Weights of a small GPT-style language model, trained from scratch on English Wikipedia.
Size: MLP 192 GeGLU, vocabulary 8192, 1.38M parameters.
Architecture: RMSNorm before each block, rotary positions, attention and MLP in parallel.
Training: a variant of Muon for these matrices, 121M tokens, 7386 steps.
Each number is 128 + 32 x the weight over its row's rms, rounded and kept within 0 to 255. Layers, rows and columns count from 0. Numbers have three digits each. The size before them is the row's rms in percent of the matrix's.

# layer 11 MLP gate, 192x64, rms 0.138, rows 136-191, columns 0-63
086:123116157125099106094134109171117142114145117198140145185142106110124131143043115161165116123167105142079144091149142142106076085172102170185085110119142167141127067087066106119066123096117139
114:140118161084100132135133176148113126096201101205032140148182147142127148133133130135157092134143164130078173133089145125099126161110120101163145125126119114105092097107080180102111111155131209
117:162147101164188168055139169194168096170145147160130164152149136181135104138098094093068111119036106121131127136104132113146129102125127193101114100123134143172120154107145158155108154121180133
109:137094182102122119110182080114143116114130134144135125140140167183086112175114092154133157150071130134033160134138112181128105146092126105082066125105094152096156090143106163102069135129062111
113:139114160147157182049137172174122137130114097097148135102104200112071142098117096110105145151148126110108177161143162164150148168162122109086121120121202139148130107082126123133157086202186126
099:135188123120093092095099090119131094153174113138092126115092133169150104118149145148125174156206148091098116097135128102072099131107112141157134095088201147154164182167104070162128100125184169
113:149130099173132141087155176153054079143200069103103077155165119101098170168104116102086099172110103097170097160111124087165144144144143114091144112110159089157134134159127143080151141114132075
102:134131123116171140134124132180160106144093108157075148196124132115146110121126175090112101170119213171115069033122168123091167130150112107128126095145138150082092104137073125100129092133171104
079:130116093081178171105113128098165129081120129194113135102091125132174152122164079048146118132154113157123145158125118119206150176157155164104188185119094138109101118083132144072119155146140157
087:114132122126098124097151160106062106184116113137102122154165106139088124177131137137158108169117175100138177185130129164201058123094129091148165126155206143115155098091147158133097103144195137
076:117109160103135100114135118126105180110192168176155195145125108135127044060167111095152201095159092132068155132105122144120123082126127147105137079147179102110081125151112164105133131103108146
095:161143146137118091123111101132127092081128074084090136104123127129180151161139130180094095165136103110064110129068110141083133141107119175080141100126116132167102096152067115050056165144124165
106:124191086140096162119133169168204163156124094140116188191079111112094159118127168109113163147141114136210083088151120132093110125145117125135115171148123143116087086182151145066108113112149123
129:109128130175139104089172134119122134128145135056121143150139063095119142117135103101160136177130142125135107093117149076200122137167157089149123120086203053136147099136192125097098085195126128
103:137162084165117178133141112162112106177106112126095198157130135092097089126172157187080152139099153109112146158160079140094089172113068094140114144143118058170064124163108133156133079120125134
097:132092121131108153181140166132121124128108111108187110142143117084135068096091177107133121083175116130144118132137130149131105071104082077170113122097132170068129105100185164062201080135124170
099:127128077100180091136120152130138127118119070151086220147157165123167099124091095119138078128167116111141119187180144101093097143132149084171188096141141087115118081088094118180125110148101155
103:109047138106164149112120147135150136093098077082107078177136142129120159190112111102107182115140175107117129139142173128183154159084111046130186070167176139137135145116156136105118100139124110
114:109142212097177177128162169113104093087124096149118105113071184073144154135148098105179130117142135117127113118173159116105119159109101093194122175138158094186118181119102095106164090126123140
096:124124119095112103150161174108146167201123131117175128136108111152119112073126111124110144129156155108123152102073138072110093170184145090083150108163167131104097224127119134088117133104146042
099:097088176138104133149179157134124113158121136156173133161202109114143116133173138181096143174117115117130095118148123065086144122184146129056129147141126086067147103043127153128153167163146098
095:123073163154152176149111122100130138150115138176105112132069167110125193134105135106137175104202103103104117162141111141094141195107105118134110091194075137174129071155101126096191139172122128
098:152095083108146178068137080154104075107109111084165125092161148180190111131197149187096128096138117112082171156088161122124109164114128136139091134094130125099150198167140180131132135136128152
085:156126119160191117141127124117130123148162091050085167132096133174157138151144139114138176193153182091115132105091158131150125132140207144121121160141121080105199098150103133038138117132126117
115:107145099124112075075123058116086126158133086127139166173123053098113083084112141138089098091137171070109138109174145098102086131067164135105112084146122130173090084106160139105170122116113131
107:074146100098166152112075135154109153180145128148113107129130143124088145213130126206092117162129119135185136119167120121142093112189138123129057096133123143096125118068180090102164142127152184
088:121162144094039142122105115186158133131107088135200130205089138146142097135163113086136074135156072134116159124181087156103101150097122132090114132096129111158118119147169160119135199111142162
118:115139055096105101089136157123054121145146126111092157113170047091093152169141144099143116128139144141154120151175140046103131117174098169127102059080132118165129092069144137121121150139136124
096:118153138091182145079154141153123120166099191087069109132109085148141158167085152121141162132226171105107131144164153113159119133152116045120135128098168102123130078143160147074158131148113117
112:145158133114138134103155137103170141073139089138113137154156134093177196098139132194101133177148082144115205145186156075068081127132110134136098129081127168114101106111149142148066104152118089
118:145129080104135165062159163172105170124101119122134149151149146143113102121169173136121129205127117175156175144128099151151089116148095119159161086176130106134140088109083231104124166100101099
094:126117078086081153093159141175118111216151105116104146212133097096103134132073135092076101169135093100121119073104085133151127185172132104167142103140121123084153157116121122093098138113126087
071:102109139070052150065184156062143121118152170168107098165118162159174150151141142085113133184088156102163154076161116080145113112114127142165154143093135185121107135116097112128095125112085138
096:150154119158171138074145175141124138138134149121190093154122105083102137117114146088067154137188159115117154095136202120133079153113130145138091106049130065139092141170119104114208121116151126
127:120130075163141122148175116119086147159146096120062087146117122151120126117109195186134200192165095097113123145114137108060138097093094136150092142071165140098170136117123154090110179168126127
107:134124101125128158140146138170140136128109098164158113118141126142172112193075055042104110120181112079153154127106113113172125102165148161046138147139105083107107129089074137150095139152158178
103:102179099162069133125153104095153085123080077115158077174173081156118107139147110154109118121160108166123143164151089186104112090132086101169101169168106129143134156148101187057145109098139106
101:152137102118114134143146147147126140124129042109075114138219125102101128146135108125094134137108118189156207140149096137079119087125117151076196108065144122170088108124116127188092112120100109
106:114093168103153191149155143169027136160103152163159127137100109117145148086145105069112103135129117080100093096108099120069179153139176127136137136073129096094112096200146120097112110158127128
108:155162128135105106057152187153169118157131103143099184192173090141077141098129094126149089140117114120110185179139126123129116149140145091154129151126102095135086167068111204092129118146137190
096:186123085127138165109147082150162107102123067158200105164130119157116115106111086115116171098143079171165094141120107210157065107115116148100146168157136102117129064165105116125166133168108107
117:132106086129137149079134161183107108144152076137201158152098161131119120170148147169131087106106160164118154160152133114127147179072068102135071158092050099070119139164160124104136152140157136
094:171124189150119097083187172158168144180131099115147100127123076166130181160133156126085172135117160101151184157102147100157104151167131134162152081065115138097073152166112105104120097164133096
103:137111110086128112123183143198110176169131087224137183160092092111155092141128093114138166079155070093124151107128127147167072129109123159104118139139147153123126129124116094148130129194187104
099:125153050116128112138154115161145141150174149181127140178057139183078190112067090108136144127118108166178103147137123116107063164157131072112108087113139137101130122129161127199155154114135121
102:133108145111114174080150218222096097125141125094089126128158070163153137166115096134092156076127143130149098178116109119139134098161170155174171109129142103120111104103133154142082079128166161
093:132130135089102199155092162179082108107110096154187151111186093137093151166137136095071145116116111065097128083092109131123135054136139156129156133091144148108121040138112112131152121109166102
096:102128170118123136155149124177090095137108115084117052139126095083124137128158100113104158094138115169164036103116153157121117181127093154085097063129143116121152107167110054098107176172113134
095:094150114147118157198155138109155098132149048088159132128081159154132158111195130121064159104137118144187199166129151059125104159135126140133133131117098167116116129116090067136114153110147074
090:110157151131060126199147204164063090093139149106134134138127147125145135119090111177053107118142120106153087112203152151152128103092125106093188113093168120096167139129143101142107121117173128
112:148135078118112142155160087157111134116082123115066119135116156152057094144107092102068141169202141142115106165102073162111154121147077138132137117109106186056162165142159106108152164142115083
098:147123181128144128112157109061064145128103177127167115121107145130188094081154133112132152176203106176155083060153160148137102116123109123130125102120117144175097088151106132113129178201113094
115:133120165166072181149153112114131114095141098146142139096110077136167167111137157082067092081121146168142131141126098169052126078108100154089117149158131090167133161117057120160127093076121082
116:162058125102143148141187088135094168163104113145175146153081187141148112084127107145102113104172132070137130162135150156116125145111049159117129091088122132118078160131115132152139197124189082
096:187118162109089167113181207196136085154150126098136115175137119128122100091138170197145125094129180122144083172146141125070143151070152157133145113136161113144073111115099138104117166124115164
115:087136070154169113109124112155169147150118084149145145192112201087136086137100078109107195136154121128130149071106120121143117095107099187147165132093146119061142162135075182106089107118136142
# layer 11 MLP up, 192x64, rms 0.146, rows 136-191, columns 0-63
096:173125105117128129134153123184162112185172143174162095161085145085155152153078097095178160119152148124092113151107165154199079118180101100125106183151124190128120174103127134103153145171158109
106:108101100067071089124127138105064143115154121142169142138158094119107181134133144135065124113057147086168079162088176087119123146140090087102109126136122125166089120133201180133149181120122124
099:185132121149175078119115162125135099167132146074149203147132131177163134098055150136148112136169095136105145111116115063151134114147134116105154103116189132128230136122151138089132187109112128
108:101149093117125162125193172143114131101121153130120081140172135105096122119122096085089155106114131130129084166116045168199077089125160127086086171135134122154158133164139184160136118168067086
103:134123106139092151097158183084063119171119136161104176143171116065078119166119153123179070176154151102114139107127140172142170108131121134149129130092206145190166100104175122108112168127107128
100:116156126175091065138099085135094053086121126063115140166169083141113106137095069175126114108114092078119147092141131142141093077184154160123104119078109154122112147093127123143096171086168139
118:152112161188146165119148086118206153118132165101118112107103194172140091142181099158105120177078162113156159164125107129145076099208141136075155114154106142130105117154141142164071128100113138
102:131096130152118156102138106171091157157099116152115155118135068118137112143108123142077117117104090091146124134139104187129180114105128177136145065173169184178134126190057138160171198167154124
077:130136145119097132127099115087047144148160166119138089211083118105098081167104137137134071073171166094156139154092158191095131158104127110103108103074138104110155157132124112121161138118083184
083:098142158118142169069089178068203117141079128135111130157093169119178119059061126156153133122113169139154092111110108137081109132149153132179107150126143131130078078079114119079130110165140114
089:145107119154095145169137211142141076133150109084156151136135100106143123134137128119124104118143127109091087041103129109080156178133149145144162154105090140127127125030149117115105031120095131
099:147103084097097143161126069104118138107125098149099130101085184163113145206114117183146098139148141089127136155105136162084133079203065120124149101155109135099134155048114158184127144111150122
103:102164166155172139123139113145117137146169142146152167114134183149142087139126106117109136129078187115159134184101107153104065159056177158152090136193112128182088111149092156196161124126133091
094:104165166104148146134142092133055088079130118131142116071080161072140164100140142111082098128113173134144122123170149193157124053172110140146109177109117128075097135182113116144111148146109067
092:112160111100162104112141163067152094144135103131150117130090124154119130162108061063112111071176093107164121139098164183076132090152143079120120177118136133156128138096118063175096090191143107
094:201115098167128183130063108137172166121152132154180138150133162149083116157148148129131166189140186076115148157163127114132147180182166141101107118158114114198116093095094108105143167114107109
100:105115113080161073123116065158137101082139163098130120104140090143142183126208129180119157177124089129160155139084159120111121158147129163219099172069111106118136134117126113117147143165148176
111:140138167148139093176134102100106109152126112199074170106145127099183149172163145071163199076158097129114088078134107112126085140118110090080136158125149107131109200146122140128141110092089086
093:172057136109113108147103087145172116168121127159131118121131163109094134097125105127110165200101150105132173106073162147177100127129116139153033135097076112138079206147138154142138129117089098
082:114096152118147098112135197127162146122155179194136104084139151146182101109148132053164163113129143080136106124141109174132089160175160137157095168141101068150119096173101102145119115202099142
113:141095178103099097148105106140095090011093131154138123088098085124105151094154104127075116132099096155074146121152130083151107090104107095106159190087133083104120187137141150133125102142114158
081:147169057129147148091158085103121134180115098178114140189175205130077153125093166102173113113123114175107045153161122172114137093102141156145120134135106117142096126106085121165100138146087118
088:136046100061105132090142164068103137178186133114111110151134144170103156076085129144125091173087109087106102122131198128125116153121132120152175096096074111114179122119153165151105145097142106
079:101098107076124140180100107171131119085056109166118132118104143138135160128121127161126099084086126157108130129197148169101094107111057083095113066178110191112124130167114131161187152128141097
091:168128099137061131085103115167130115190131150132058136158091148156095096126092126187097099164178161144105108157132102062132112137148088088145127130109134193177102106134166064103154107134099131
100:142069128117122134164100157118079065139103113153138149143114125095153122131066099091106111050187118121163054130110092108074119071128136132169163166178145144127141137113128116132101144127167204
107:137174084113161136175107089122164141195132126139154123164087110123113108176087096145163215080126123157142157163130098117089141104076122123152100129155180175118138156126159119156136143208138075
101:067107084093146155099156192121127128130101164120076127123097117169159097138129133094123088111105062128134047135169167079122148115157070092137139111087146097129129094123076148142086178141175098
101:080081058117184150157146140175130121162095118087123121114052187137136119087127089155111155169094050094145150135165126077142133141109118150164128119127063161104130121150136119148177118094141169
156:136152093149133110118112117137098155067113154105057058117119107149129195143143129127128104152118111109118215100089134109096073118094161108170165155171121119128129077110140165098133158175082065
111:141169106100136128058137093194140121158128164074111139136138154130113085122145115159123106142186071129086093149068102132109076119123122201159128190155130159145190113149065135083127120154121124
111:062120138176135062152094030111076110134119131113090129149152144172152121112139108156082121170139127126122095152108105163119117137152124076158109100146152156085088122060156117144062124079126161
076:114116135217139099133112111117153161160064128155185124137131160142140179154129081099129153155114133059162140147138138101161137159138074162136210110123191135152104147122125174174137141106090178
105:108168118113095105162162132147119097120215113140141119142186125091144119120156093085143140102047057163077109104168125107145158092103186172130188118129140126108153092132115180113122166150131162
115:130033112161085100156113158125100145118180137133150137108104159176128135225104175128115141105091114168106145148174162142141139035079135135074169106129121127109171140160130129136111131133106120
099:087094163143124137110131147084059106109151139086108105120088113132123129135162155145164128132115103123145130147202105145140162070101115066069122124121135121203132135114074126175071150122128220
100:093114104162161139072107180160144132174131120157116089073176154108153110124060163142167076118180131173130147080107160144101127107056157157145105117151128135150148138154075098126110093111192096
108:151148085131174153082112116110159133136166132113122041118083112134193166108137126114080094130155123138107154185096099063105128131096195130151119125147063204139092094108144128110096167133114133
083:130140121091124071194137113112182180050154164110134132112125148067147161127151169118091141085159152091114199108153116125104093122080137127155139139136091096097141075072140094083147131101130086
099:164094141094164136053117094168128142144152114173164161090092082098123139143159110152092103113073132070077081158137113149148130128146091180124157109180073173157129090197144139119127148122130088
097:154157076170177110130088112145099144175111130125061144119128101181194124073092123126134155098174144135153134135199140090093142149090125121161150103137140102091157092093161094138174057141146164
108:142141130129167124089139088121084120132213100172137190158124068136059126120119155123138111104099130136110155127184142106145184174073108108125144130174072091137153080091184107131141099150162154
096:078139156127165102152158115092079155094109112107066093119167107162144092130189086164144111123117104125142116092132110093105093148095142133138134170120128164075142199127054066083159150078148117
111:094121170157137176131138138192180107105139155136102193111080135138142112092085133115118086075115122179125182111159145203098112139104116173113111141113095090155149040093128139150174104110120141
089:119133131168087131156169184113109090150133158113128108098148158073148125111176151210215160122117122123097110114125127118146107122112140066046113121163192129145117121145117146088055108129127104
123:132096132063088108111170146140084123183084177104138108095176177114127054105147146152160161150114179110162150071109153122139110156182116097150078134127123150097133115163085163088077157147148104
094:104143076048152139070101129096129132114073170133112208140101146102086091120162111104111123174132099145156131121109078153112132116162152071142106123107105133129131093127171183137192081129099076
092:090091108107126116127117112176091146124176172184139179131141201123087137119177154128097148154162168140095101110160153122186136160135198182127124122146126171115125129141038123118149172165137095
112:090112104146124141109100134132156114139157118153143128153167204107098145072088112141109128103144160168156047108146114167129227172164088120084095123092154146149141085155124102099081100106141085
092:136165126148129095157135115135154141132197144134127107108133146133174076148129044143141179156060141132081144099137120155098135141145206182131190115075097101142164151087151108139073130094108096
108:170135149156116087077097094093160134128188149134121153137062133139114135153146127170084173092162098122134113155162111179139094063143095150093122102086177102125134140150084153171146075113108050
093:118186120085112114122149153096136093140127144083112077127168136097143108114132175132167133098160135145131070109137110117116106151188059099136108122155161125214139133061113206117100184170151111
092:085091081120139146215090147146144160091132049149125166122096110084145159074111138106149108143140112139151181176141115076118152104125162129136156146170124093135189143125168155186101148149077122
104:154111142119072142136132171145138138130120122101171145148111208117125096102145149135136109132172089097166138147109130086109086101098123153160112098067045179155114086120078146129143199109200153
100:114118115097106082189128105187145179100138158099127155165185159136173120111133081166128138069154141078064167087134082119092157111177113143099125114125138081138185135077156109131155175129130156
088:136095150116109154119130190091099104128114072176151173162143103123104141111086193150140170060132093097089143125081117163123098179155070159113113122091151116126176085119095097173112173089151111
# layer 11 MLP down (transposed), 192x64, rms 0.254, rows 136-191, columns 0-63
098:115141124138145159197133122163139082172141132140162096161174182081091108125131133148147098084050164150130144115129191180130085080174121113200129159141143143112169103123144080071130132149109130
109:092105169134165068171114121147122115149142164129145106080205072124169116149134102093141127067109186108096148151140122167174088165149139070049112087132135136103115128145161157144117138172087128
099:150128129096155099155143170122080109144165167119131137140177100142201094104073168112150116177104082132175089152103168117134175085124123141161150091047189149090123152123118163141103129124072142
109:076188095208120167120134089087157121117113148160153170153133157067191091133124090105092136136121110124150097183177150136176155120161141170150117145090161136121107094112117097143115165177168086
105:174130149125129125115112179131149130195161081111097164118126092112104115165144088130177119156189151171085082147094095079124125114105107058102097183103203111156091153071118122128122110114164129
099:110104114154178126143107085103196081116159105116168152098157149104107096088072078168117138098140116126123127087162142063149059115129125132119108108090125087157178148155130050171085099110104137
113:129130132228083156132125133146130106115148070082127148152137137129100162125176026110137123164143175096115137184141092106132120118160133105077109083093177103124129164138098184134136143154095159
105:124145151082152164123096067168107102117107106119123153144107146132144116141139154123092080158116167164083103010102137109158202134110080112154122095124112144075148159175167116157169138115162109
073:118096141037116145112144073093218183093157133114107127107131139099119158102162116060144155202100081159144108122094140113099103133109077154103154093160119109094140097120138157084104135121148134
083:104141152093116140133042148110119122154073092148134091120128105151102136139130172160126125077159138118102208100135112106128152107222095092119120144093175172151157183125127140162189174115128151
096:116080173102112113082130056139145175103179142106143196113145113141171124089136082112154159154102098128111101078108069136125143162132144207120118115157176088162134148124079173118129150157101171
096:129137089099158123178153125139102108149017115142128125137101158150141178073155175152048111161118177130140131094136107094157079083107126111119090123158059138129108163133137143093146109167167133
104:102168139099136149114150199120221194161126174123114129103071104161099143079141152159134135121095082092152162090104115131145180150117090168082120177144101173100102139147116129155135101127118080
097:113141126120087063135086155153144142123174110120097143115101062091143136162127059154104080154196189126144142138141081111141148107139107077076147106110120147168104145124158086137099167207123158
089:057125077167140109101162055149114167170109173180098091103125164124134109149120088127135143104098140139130151155161130133147073055087111116148136123214142131097151136137127207124138102135103118
100:115086105142152174145172165166073112176115122126180161125132141131094140150068138114075116133189144083154157132132123136136109160181135093165106098070097137140108129136150170068217145152147155
093:068095146119132111130118176139165103085109166128144203106157110094115144111157127120100128088149087145126173176223114121150156102153177142150115218112120110092151125179117098151122144097096112
119:119050117123150139130099117115104158122054173145135137115123116125126165144131184079182190153132069200070134099106111113167156110124113056158142090161134091131157125140171126119167142150105107
087:109166134137114108133135166116083113128168112112177145119078141165124135163141048138119116034194139163136151178150075106115127159139094092178139083113171176096126163153079153136115157138119154
095:144191134125129078083100079103147171098076110124101121146112101098108163127153229133153135160041129180155102116141155167134159141105108151161130187093156160119122118114118132118127097099151178
117:091108151135146171140112126132100139056133135148158155050130089122133164107107122113101093110171116116092149077138104149201107055108164069147128159067160142078080143135157153087145119121116164
087:058117117142142117136134130117146142082148146109111146037153136131138099145130080181082125096080142088143165105103047135167112161137124123135094140181140086082175097107151118169107151103194149
091:140135070151154140134131119112110197093112117115089185148138105136148145125195147082073131111148112146100120187134101109132135134115133141048154141089109109108137135141164185038142179115181098
084:131110164101060178093147109111123130120142193174152166132158136081090137138136073146119154178145086140143155090098070140105145144129106155146076065121101193102105115162091155094128079088127152
091:088123123149139081112120099118185129149152148058152108106141123115133151146161166159149124108114147163147070104094147095161166128149140137077090142193078205101090106144135101185148109179071100
098:118155148107104116134100144165105109138124117142191128131121113109154160137098111144179059111185093147106038083137139144115125103107099101095091093152182128151097134098101169114124118154090232
112:083127141085079132174128106162083076148103138135126089160079127118172095160099182084101118061122113176131153145167107101104130153101091175126135105164081151138175142163127144118140173188109074
102:101100114105105135084143107172103134090092118094119089082113201179145155179147139104132119125115109125105106163183130127173170120110103094118105148152172110088174150161075201166129182177150153
105:175165152144134129164105157064169157071095163112125185156114108120087128077137114094123120095109133181185194168103133107158104142157139137136171070084100163092162118150114131129170165117175145
109:166176124106159088112094109107132122083084112090103065106146122122155176119139135170101118155148071115111229131136160107122091125123131117165176204133104138108103092114113137162066143118109078
100:179089126134147098117129163116132106150160089142113066103120143156125123098114096154140076106120123183116147089145134156129122184072190111155116028107152117088108098153147154159171124071084168
104:142132089133123104139147138076140158096165180090077139082119106100151178141154145135178118167142118086094151127140109153089109177183079133102152121152190156078200191090113110171147135152124119
080:122159125116087101111102150114067171202104114154112066139086125096143136132112143151092085072102111122118114136124140157192144154172132107140170186136159148090106171118156110187162181089082157
094:088118141089111130102154120183078138115152165128189127146116043117108064085082099114135069105140114164140176106098122158140088130108121148176083120151125097196120105146146104057129112146142105
110:124154099077152108150142181109138151139109172161173089098159126137120135119123148137074109145114110181097093090202116120185092178110094126130141048141101097162086164173090110135106136120154067
102:113197151160132084167126115092100159127125130093166063101078085113137111080118161139161129152073095115190135073171130154156112154146128151094147145131101169132110173122201137140086118187119105
104:158151140106096157165132118137100161114144123151129097091167148154156141108133178108149107164184130184116106064100189151181170106033094197157130144100089129106139137110117150107145138120069142
094:134133102117151170142128162126113096157058203145142110104161116137142146114114116096121097125157079144096180156081191117164076126082066135123079165166189114075182129163125113137110118125091121
091:127116121139169144099104156107030107089153122167114164153161118145101102098098073134138069121144079145117103137188125119165178076121136075144162153092170139129115172106130182146151158088157090
098:146153146127121131126095114153116136190131057120158118174091079158130104158168125139128138083108140145149139189160168137127140077147116059131176227142120159094133163124132173103080134074118147
105:146159137062153109067169185134120130129129191174164100141121145080126098184124182113096106146116117128135111139129159088113173137120117141181125156064124118133110171146125185175092134047108126
106:151091153110136060111086143155141090081114088066114164150151133089111163148152132165157146123149136120072102183146099073109147187144155076102143127193162082159175152116114096162160155145129133
093:115192128146145107092085122087202074159110114131126106097095129069178096053170179105167124125067089178112155104128158157112124111113128143134119150150179108159119113161079111126137121104087139
106:139068195116136133098130069144120118131191117122170106150162144145113127166065070101130106125192126116110168136142085127110114148130152140143073106094144088153211092105123166139097101152113182
091:122121200102155131095139149122074091144128096129122139145081150162150041140084069168190146094125137103093107171133091129111113141160098098127120151111202094137103128100180182136090097119104141
122:128112144127080122116111090222108129195130116064145134113158098154130076121146123160181150150187162092149132126119131111205138128130093076082097124113126185166106131092089183117113128141116129
095:128108065147165092111165073125144132107173100148134094172189103141188119109077191094143118154102116170128126163135137160143132223161124118108155107096077141137142129067125087138108137135164155
090:064071158085126111123090122096082121122174146073145110128052114120144108116168120139116094113195168129160101149137120151088118137147115116089116104114152096142217066143148107070161160133139136
102:093105158221127150127164179127087036173175159113163115157089119110153139115093129127177095170121155093110093149133136061092103109147161136109097124142082133187123111142126114129151096145107139
092:117168120105076107161186139146162167148096095132108113152121116117110169073187100148097083097128150144139141152094068115115097138082072161078147096085202127090136102116121138058150140126107165
109:141166124117117119124127124131129082100089143116089137112164145152082158158104082121106152088219174104105053150143068109157140127136148189150134129123136118109162141207092070107077138105096109
095:109102079180117138133151123116125117079132121166169108122110150163157205150101117148174120134096133095079156140148116085129162100089121119090106143103076147085097128122130054114072063094057145
089:172106101156077147123125160126069093113123105163141106128153109135151156086112168136150104085128131147099147123137170171057033069140111163123096060108185170098150131143078162128124148122122121
107:134081130074125078163137115171110084114127093132192114177131140146125125071113116146159133108165137113078180104132171124122151109109128191180097083048193138119103131141091163131159168149124155
108:133118173142144119135148152133181116190138115124158139185155190126171124127122151156151148137100197195129104077159194113136129160129142150128190099112182136170138169080108149116090151066126155
102:185162194159146155078153130122174066117169127115130179174138167103111081074095134170167126135192126142133172148126150173146095100143157166096155117113175178128157165117109118138142169152148147